Part of a small language model's weights.
Size: 14 layers, MLP 1344 SwiGLU, vocabulary 12542, 56.4M parameters.
Each number is 500 + 40 x the weight over its row's rms, rounded and kept within 0 to 999. Layers, rows and columns count from 0. Numbers have three digits each. The size before them is the row's rms in percent of the matrix's.

# layer 11 attention output, 512x512, rms 0.04, rows 291-341, columns 128-255
089:534548483525488437510469478503429587465450514442468538486453544466528521471485518481522568513496519554490481526564524465499449588549497444535499536446516515470468498525543500474500530537486487461466408520539590472468547534511466545507474520504538482528503518484458526514475440492517534503494468565429443546511527461468494502510509547504470432556477521583537501521495512518470509543488
109:514471522502519513483501508495455457535474480461468487494518495473497486438528501512473486442501499498536486473550504509439515533476542496496551563503498514441499498486458552488504450480506468479558487507520461510445502476489511503506535493452533568450443531551480486565458459496506476514447469528522470494555513478468515513468499526424487487551500506500538464534497415465495509548537
099:434527463526500578440464465532476464473522503484468460529476422546554506477461520499449496579498479471496522545507538481573567514492508499451543483529569483509465489507425528507542482542487495489431574549450533512502531563485454422561509562466535495481536499505517514509558471506491528484463555601518443555550575501495528461540564518506503515551511415504492484438503486497490481541511
105:472416508430529568483527524468487532494552509525475554512556517542494524515451466546422522531538568485446527490418503469541469477465435483482509585489542480513456532504446482476551497504505512498494473508500511503444527546551453494450563503595506465521514502520495501551475490479509518511489526412583529417421440513495530541460513432500523539498482539475473478491518535508520520465556
103:546507486446525522516519512500479465466524477511555537517486535466527523528470481506475477562498461483455527508501533503528501445521469548501565459472465519471531579491528454524503512503490470468536450418471573516511479474549520464483490532508485499507505480444421530497527532479521511516484489443562435522520497474485470486516460548510547544450516570484509532518484493466463465489470
091:537444574480560528496499488438558512485561503520514533584479518499479550507525497470445469516564577471567563510461506478582491446455443478537499533488495495555459501452533509468455539514486488544540579518478563484488548507498422494481499517472493427502526546428411480506493477503455449479489545472471479498499521540384536481467502485474505543449398532491576546521505447427549491415545
102:536555490524550447544465484453431529498530536451475564500494544515498525472538489493506483460538500490522513476451418492394492507595473477453466564525550570501521494564556525452461518484453468538501491464477467544571499524451504481535485459525509536494516539553532507533434425509465521486540456482520474485526546506563577473536559513452505506546406476461494472566495484496527526557530
102:502509483501453456525562516528487456525490496506457496501473525519539518526534541533524464551546516481462491535423507518475543445534510485496506484569465422487529515450419503530509545509485490528521520462535535530519535488568457496459472494513491501480493465513496519473497521518450446493470528556479487506520567556536489483504522532486543496471505456542526533469535498471526535556502
098:483499521496507428510454537540542476547539526546566490535473481533496427541504441529525531522583512501463549484557467481531447464487492533509559441516444486523474547448557510455481515448583477520531588472537520414598425489494538462441512471464475487482481439517482504557451499485558585509497490462521586493422473553473483456520460542542462525413510493512550507490458519508509502466458
094:524561507496444517483511526468494532510509515496408488525476590473457500470422574434507508493470534508452542500508412413553490447495529560478505458459525563469495479530463512523458479457470523505517505482523530569545476490496471496520510471511497521562556550438521477521491455511446487591471435478477479538502583518488536494485526482525501448540429540503551495548530508526494532509512
092:495469520531472487471505503555514489486512477532510460471449476560461492495500516471470518468551525536479430514552534494518566483475531543552487548462428412518491522465478501551474476509489519504541513464578515499483484509529458461493471530524503475518480573485529458537500479594507520519560513552502438482506489592539468461493507473496484510483490493489494477524561454468438499565433
098:556538498479499497459530473479531513504503535444518550447532496539487524469504505444456527470536491520577431442559536511516494442492491460483472565541518530500512462527500512514482475468539560504504553499497533485469556506501502439546481531474519517496510501496481529597483506447560494502529496566490465505473482518402523481507495522431490514482546447560534473507468433477534455490565
099:520509496524409460426467448491545430543434485532463530484514498517512431487529471437536550562495471488577496511496599520478521445425554528491411511528475541471444478522495540460437496469526509447516534568514492558462462413551535502529438496503480522543557503439482460483457527450589549473446597562509525563505498508496499516483507516566498402548510465555519459478505512479507514482526
110:494478457466508464498539504518462489437412496523558438407499540516480420525521522458470517539490494471475507435510614463545467547548520502511473456521552535485507533449489414525576452435541472534514484444502508416439505535429495485507512518496459521476517462536416544494564538484511517534461457533497425499473507568456410560467448480526515472516532505568503550424460508597461534469511
100:558556485526454444511468483521424578495430507471525429444520530582504446519411422475444599520540499499527474586434512411521516495520534517526468491496539504466603471521510450502540418578494503490474578509514481449531463466526501429537453553510479457528526481495503608473549486460557526469437529523431460488463491548588476505557475507482592574455533486469496475506547468571426419512510
103:540471516465518491483497570509489510466508429452547456460488501610495503482541545477487479420475473485468478526539514482540474500514536574489487511547541497469485465436499544526495518516462471530471480524516429503534512482518435448484531456489538435483466482497537522457502447529489460467544454448550406513493452559544567508497519457547515439509521514490566479458481575574547487505511
107:469503485528502489445548529501497489544495523555479512501447494541578536466475485506538433484497490448509437540501512523566489451447509532457517461485503446380422528428470492477482485512471504486484502539519528547562552458460438511529497577511471564506474477495480492493498505483558570565452567485437471454565539496451500440468453546523499473483474439530486547503520499526453524513523
105:513477524481451455465507591455494454502466464478524407454481532523490497524524513511525548434477531553542443512449510505475519526487494562520451492538534533481510436531537516473490468507531558515433517506486442574485553433503530546531482477457524552490491444532460546500532528503495554454512481530402532541549514525469561517502455522537510487489516453500540473540468487534483507559536
098:509455472490444512501440516515496445472507453576516472524511401467456478497469535520538483467486475512454456542527473539537568490441507578508516416494399526520530562484564516539537481509546477513522446465473529487401502532507516499418495517525524500534497467491481478561541599481527493584475489491497535477568497511512501495555464501532497539499555535568468581429503477511431491556459
101:526476508509489552516534456502458454520434393567550492535508460592495478435525500519510494561432544456450548452470481549478513512526566489476495420499430499452409540491487504523465481573502441471461453475458450422546533498483531463474443500521532549435528486518426524441498519495535515509475477496469532481556528397498541500475446504487504441524498498466486546476527569493465497439533
091:534483535445617482475610579482509474531553508474522490507551509529495469499457531497543629577562511509511526520469458500488494473495478521508510552584497535498429497440479492542572498521457521484458518497516521508491496505558521525566514524481466497542447494512504486511523519522523564487489480479452505590468496562433503457505520491538602500541474571517542459536469493471499464526470
098:463550483453568502523540539449549488489518507558562448472487511521433482446535495516532544525532485536527473519489436442470452491464440571491466461449486523522489536496511496514477545542518488555495505544502526506561461498527431478466487489546508488501408484458527523485515462484494453522533558474462537531518493514403502510477501493491539468574436482492537514529510554475537563472575
108:487527479515496528512529500535534469535487490428553457517472480513501443457507555471475523527536580526493525500520503481568439484526544525488495513530488538518511438473486501485485504505481501485515515539480546529538505519493462503487486501486503521482526512469488477544569470452516518472509528484544532532531517485524520516510454572493457469437492512536491464485587425501478477476519
098:478557443525456511496496428479473495507496508530541443423531491545531483455504530456512571532498463491523513454414503476511492460422528549475452488494546483456578447527459453532483504467477464591497548516525498553517522486517467452572457529491545509481575468513480539525433489430526482507491568554495532552519493520482547496542471484531503482512585523486532454511555456560532511500475
092:460463493455522460487546500544482525506527569558541465531516539511535497494539485466560465553512448504516509493520517508549473533492536494534477541469532503501462488548518503575582554471566496474468454510514530527453505469519576506534533525498459528506494451518520470528462527423457535496462467474545524506508520485558518500476501535553520469547519493627468442525489505519489473442459
093:437494441437510500431531541475498472503523471484492445508519496565515500478552530479447495556515519549450465472510534558508475537550470549499475531515461483497508496470482432546452507505503538518539488509507530506494521537441437483458481536525487448529486530483481460527527491536516521422451521488548476491498435496447445474502501528486447515487456500478506480488482470486468476495499
110:563520519464528549569508469474457528496546517441482483500505513507541548483495474469458474460540511566467496543514524530498491456520534468537470496456468457525512517477493515533490543512482523446478454504516496524545544516565529531504461474532506482501482532489546471536465460524537459465514482525502493520547514498526516471498569510442485490475436547521432531553471528475549486468475
100:539488592509484474524510421529498493507496518433531472482514428587478551486521569509472491512453545506433446502510455549551578518580559582487455517496470510489411528578524544502451397489566570516517514517471457542545492468496563466496486462531529484482492512465485460530466505566526489411471540442492484446521476479481512526447503490470504492596494535453503524495541527490554494490562
097:464476537503562509533542501498456567472466508491492500474487500520550406489508497551386557470530449508526469567466536626480495525525454498658502545508466482512405462506512501488445504476509552460508545462445478488457567487506456566443457516552514500527543523482485491494516480491502439500541492487486501479462498487475480569433518398486504489525448466477501453446457489509481527543489
092:560440473483499494442503559484526513514525461566545540544502452512503503515458450475566518579576518520523449534508519429544464513469458509459590475509501501537531488490480433444546519521555557493451448517480564487481506556494471495506494511497509474537434490512493506526528479465494525538466502521515525469533457500472466515499521505487482528486464475493482558560412459487464513469475
092:455539466515446487534495458526499501449437526501414535442533492524550465401464412543523546470461526531544451545474534553487487505559512431554547506560514528475510532497462575523445544502500531513510466456579549525423462564574484532474436476504583506475527484558548499575454460502467553514452494499479485510516560445486528610490525525525451501532533472508535427487463463555495490520609
109:546508563438486543499538490456495520481558485413461571502511517528461532540480456488500553498455499540475465466481503495543480527448436518464502513502591477532577508517497510491567464519553589506455490464555537485451479515465489587435576468504460524501503500536558470492528455517558491499512490473494400490454524487510430561496548530454480518552494521519354458517435512499520508508495
108:512498489498473416482484516494512490482498517460484495503407547485510493487473570499558486524486521530512498494498480502447497476513458512529476501552519501542490464485537495495544507467493523548482494472549504479487515489486566524559549469456456489505484514534462491473504498536518462481532513525490497493469502506514532533491511508529532506476538535532491560484483507548570545545432
093:567491517427504447511530503465525504497523483516541484501591464565524539474507510462589551523474485517509529411431560508532535500527504519517479461459498477524487537518493480550478515533519515469425505526479547404547482496495514424539515536530464511386506488519505472448510542508471470542461528398573539483510431518492523492452433471499497529533559483535515480493483433519524468517433
105:517477575494532493496524536505498530581518532443481495527512516495545469535554558505506491420465541469450515470537570496429519605551486476506501502457530482504500485485499460566510545567496446448564495491491471538482469470440509526490512486500481554470455486570495479503465499548507413478471504403487493493501433452448465493479506506494439513453470505514465560432478594504488569474480
101:456558535508482511516496562555523465443459472625520483471535513466515512513517472514539544539460461468501505491508532472550534479542530533555485491521522495451421514404530534516500481467500481566439490532473417475517474557511446459493541581516532443536522468441514528500502513452459488582493600413513513516471461512520459503517471472559511529504540452555534578421517556437429529531537
106:484484479516586531520526459491503530515540474486540526485501495526493521520551558490431554443485458512510469470515526528532475515441512425499483527508514534483566524501456502500499463481489515500496485444526446483524527501478504517533488472452499510502508526421466489472478478528535510551579524527472453535449559507526453466451506527480482479512461492422420495541508517515539470476486
099:440597545485514516496549510479592500472462484480448471405529549523571483466507498432525520448467466501502437497523534476448512468567447560520475545503593537535519502499491535440437510525449495562502495558535483549443456460480491524533478487517516413526598491474454451452469450567494501549568536504446459458482481549512423458501515483532555480475494529502437470511520484378470502530448
103:526562482595416455489514435538548555477507446537499470385492479527502502556455556508521521505488514516468464525528527526559576550561526465534456498563516497475467428445488523583501463468467495504491504606536462524513526462504446519512544498555497476466483467448566497522525584533465490468538532463592470526461468496492543451479421453544526454537518452516509500477618558539508523489475
097:522552479565511499501569508506568452441487500552501491442502482500447500472486510531469486549455472432410544517556532455494502532527557543447470513520448510502416482469493500500399460500501460518517516526463480536568537455522454433558442572511556479428540483489519548511490533524531492469540535471572535488554521480533544495435464420490461496466497470459511543437458558516513490456521
102:477551503568466453547471496537553488512427466505505472466508498500504452482472508506580533505513517489499496464459554501442469475463525500424508470494504557450516514493506455515461497494540473538599569561526448506532522390515573461501497473487439477522519488505400507493497436505466483512477538442434530565521510531455541561451501507498499510550491461491510471490487493449497518514541
091:481456519502531439544506535544523554465522488471517531520523492453576468499470449508466447536502440496504588515509581526515493443601473481469503539492475540545443440546562433433521533521502488486513493527461532484531540514460508536521476472534486519513477539436529520538571515601468519451547409467546560451490453506470525493507539476504480467446450535487501541506478485446529584539466
095:476499550487537505514540508493445548533473484448514490555544565489473530408487459528514490583479504557565431517487411556490497555472426490424529510491473560408576538505522529418507494431507561470520463574542518508443533549484477525431513521507501527487482525511502508520574470476527482476499495537429415496470534489483480485475543491439480542553491548550497426499421449484511566508552
088:542499459504453494550500591464507487476446459517498454457519541515420462447502484524480510505522441449490555437478493520494549522497484478513499414536549497485524531501469505475514550493530514515472515493534507488471463453535455470483566551521493529484493501522506520539542504581441489508451504459503497547552429495596487598435459485478459516466541468541555567497436497488494537605470
110:498537496442526485506485505490556477529539486498473543477459527476557485503495591516503488484495551509540448505630494503495503462547489556474505525486484506477517467504560435547496446507552494489504397452528478536473469510443524515487551420538542529480442519504499453511427541488537528500628549432520475462472459513469545507514512547451487437436507453482422457470476532487482555513552
098:479457523490549637468470565473540483536492507486467501533475485519455482480535525531447459439563484440458512498563454553486537506499499514476419489485485519537491427501412474546500518553479462498509476563485499537487512472532440507500533485516490501486450523483537455508482576525496442440558523531491466467504491553524510509465488461490449511443478430503493465485533579484501513458512
092:443470482478494470473541589460546522468547494543550555510462474490562524442430476499495481520483474502571452511408497515476472497464414469519561504412519520516485552523497452444470603537449536487503475442504497390553499474515569486442442522490413440480531511545446463431515459587538526566545519548495450442477484540589491459480513487475509490506440445443519471551558508508545493489462
098:552559475486496502495445493539470517470532535448519476509435508510453454518561589451482445430446530522583555534523498497472510487570532480476477473504508527461514434517541506493519462430431476499521508499517477542529529456474519532498481475553476567484524525495653511540485512532449426482506441524511516528489497504447551498485519454481507494558475539467436454504511509499497567500435
099:423420501543482456452415533541501445403466493495501425456518491472504509389489500541444464516501510466485520545549456545499491472452517596501561496551506523492548478491506477523500530530511545495520468481522505474512530468514491439457533523506480471452462486539548497531532479502510515447485504539557498505475510490602526490465462457521450484474496497457539510471482556532492468506510
096:482503528489436565495496477454458461511522508475478471485487533470521492558575493587472465448510603528473524446458509567530424493509475492532518516500454430506506440466472495558436562464489513488483523567506569473484467522484557539510541513515520437527532557463462480526451431486461526423473555484548510559551491476596545598487522577476424505450503517529520521502519469414539465498476
102:508449473468446511485532558479511496457470442546625516496555525507521478500492439472489458523487485471492504472400539533461595451488523510537485505454534524476518506547472461454507477443523484533499541522457421498463543538575542436447505476491496472518533519468516503478458458540477476497445521501477536482494486463540463504543517477526483563502485484495476445537488555401497500432453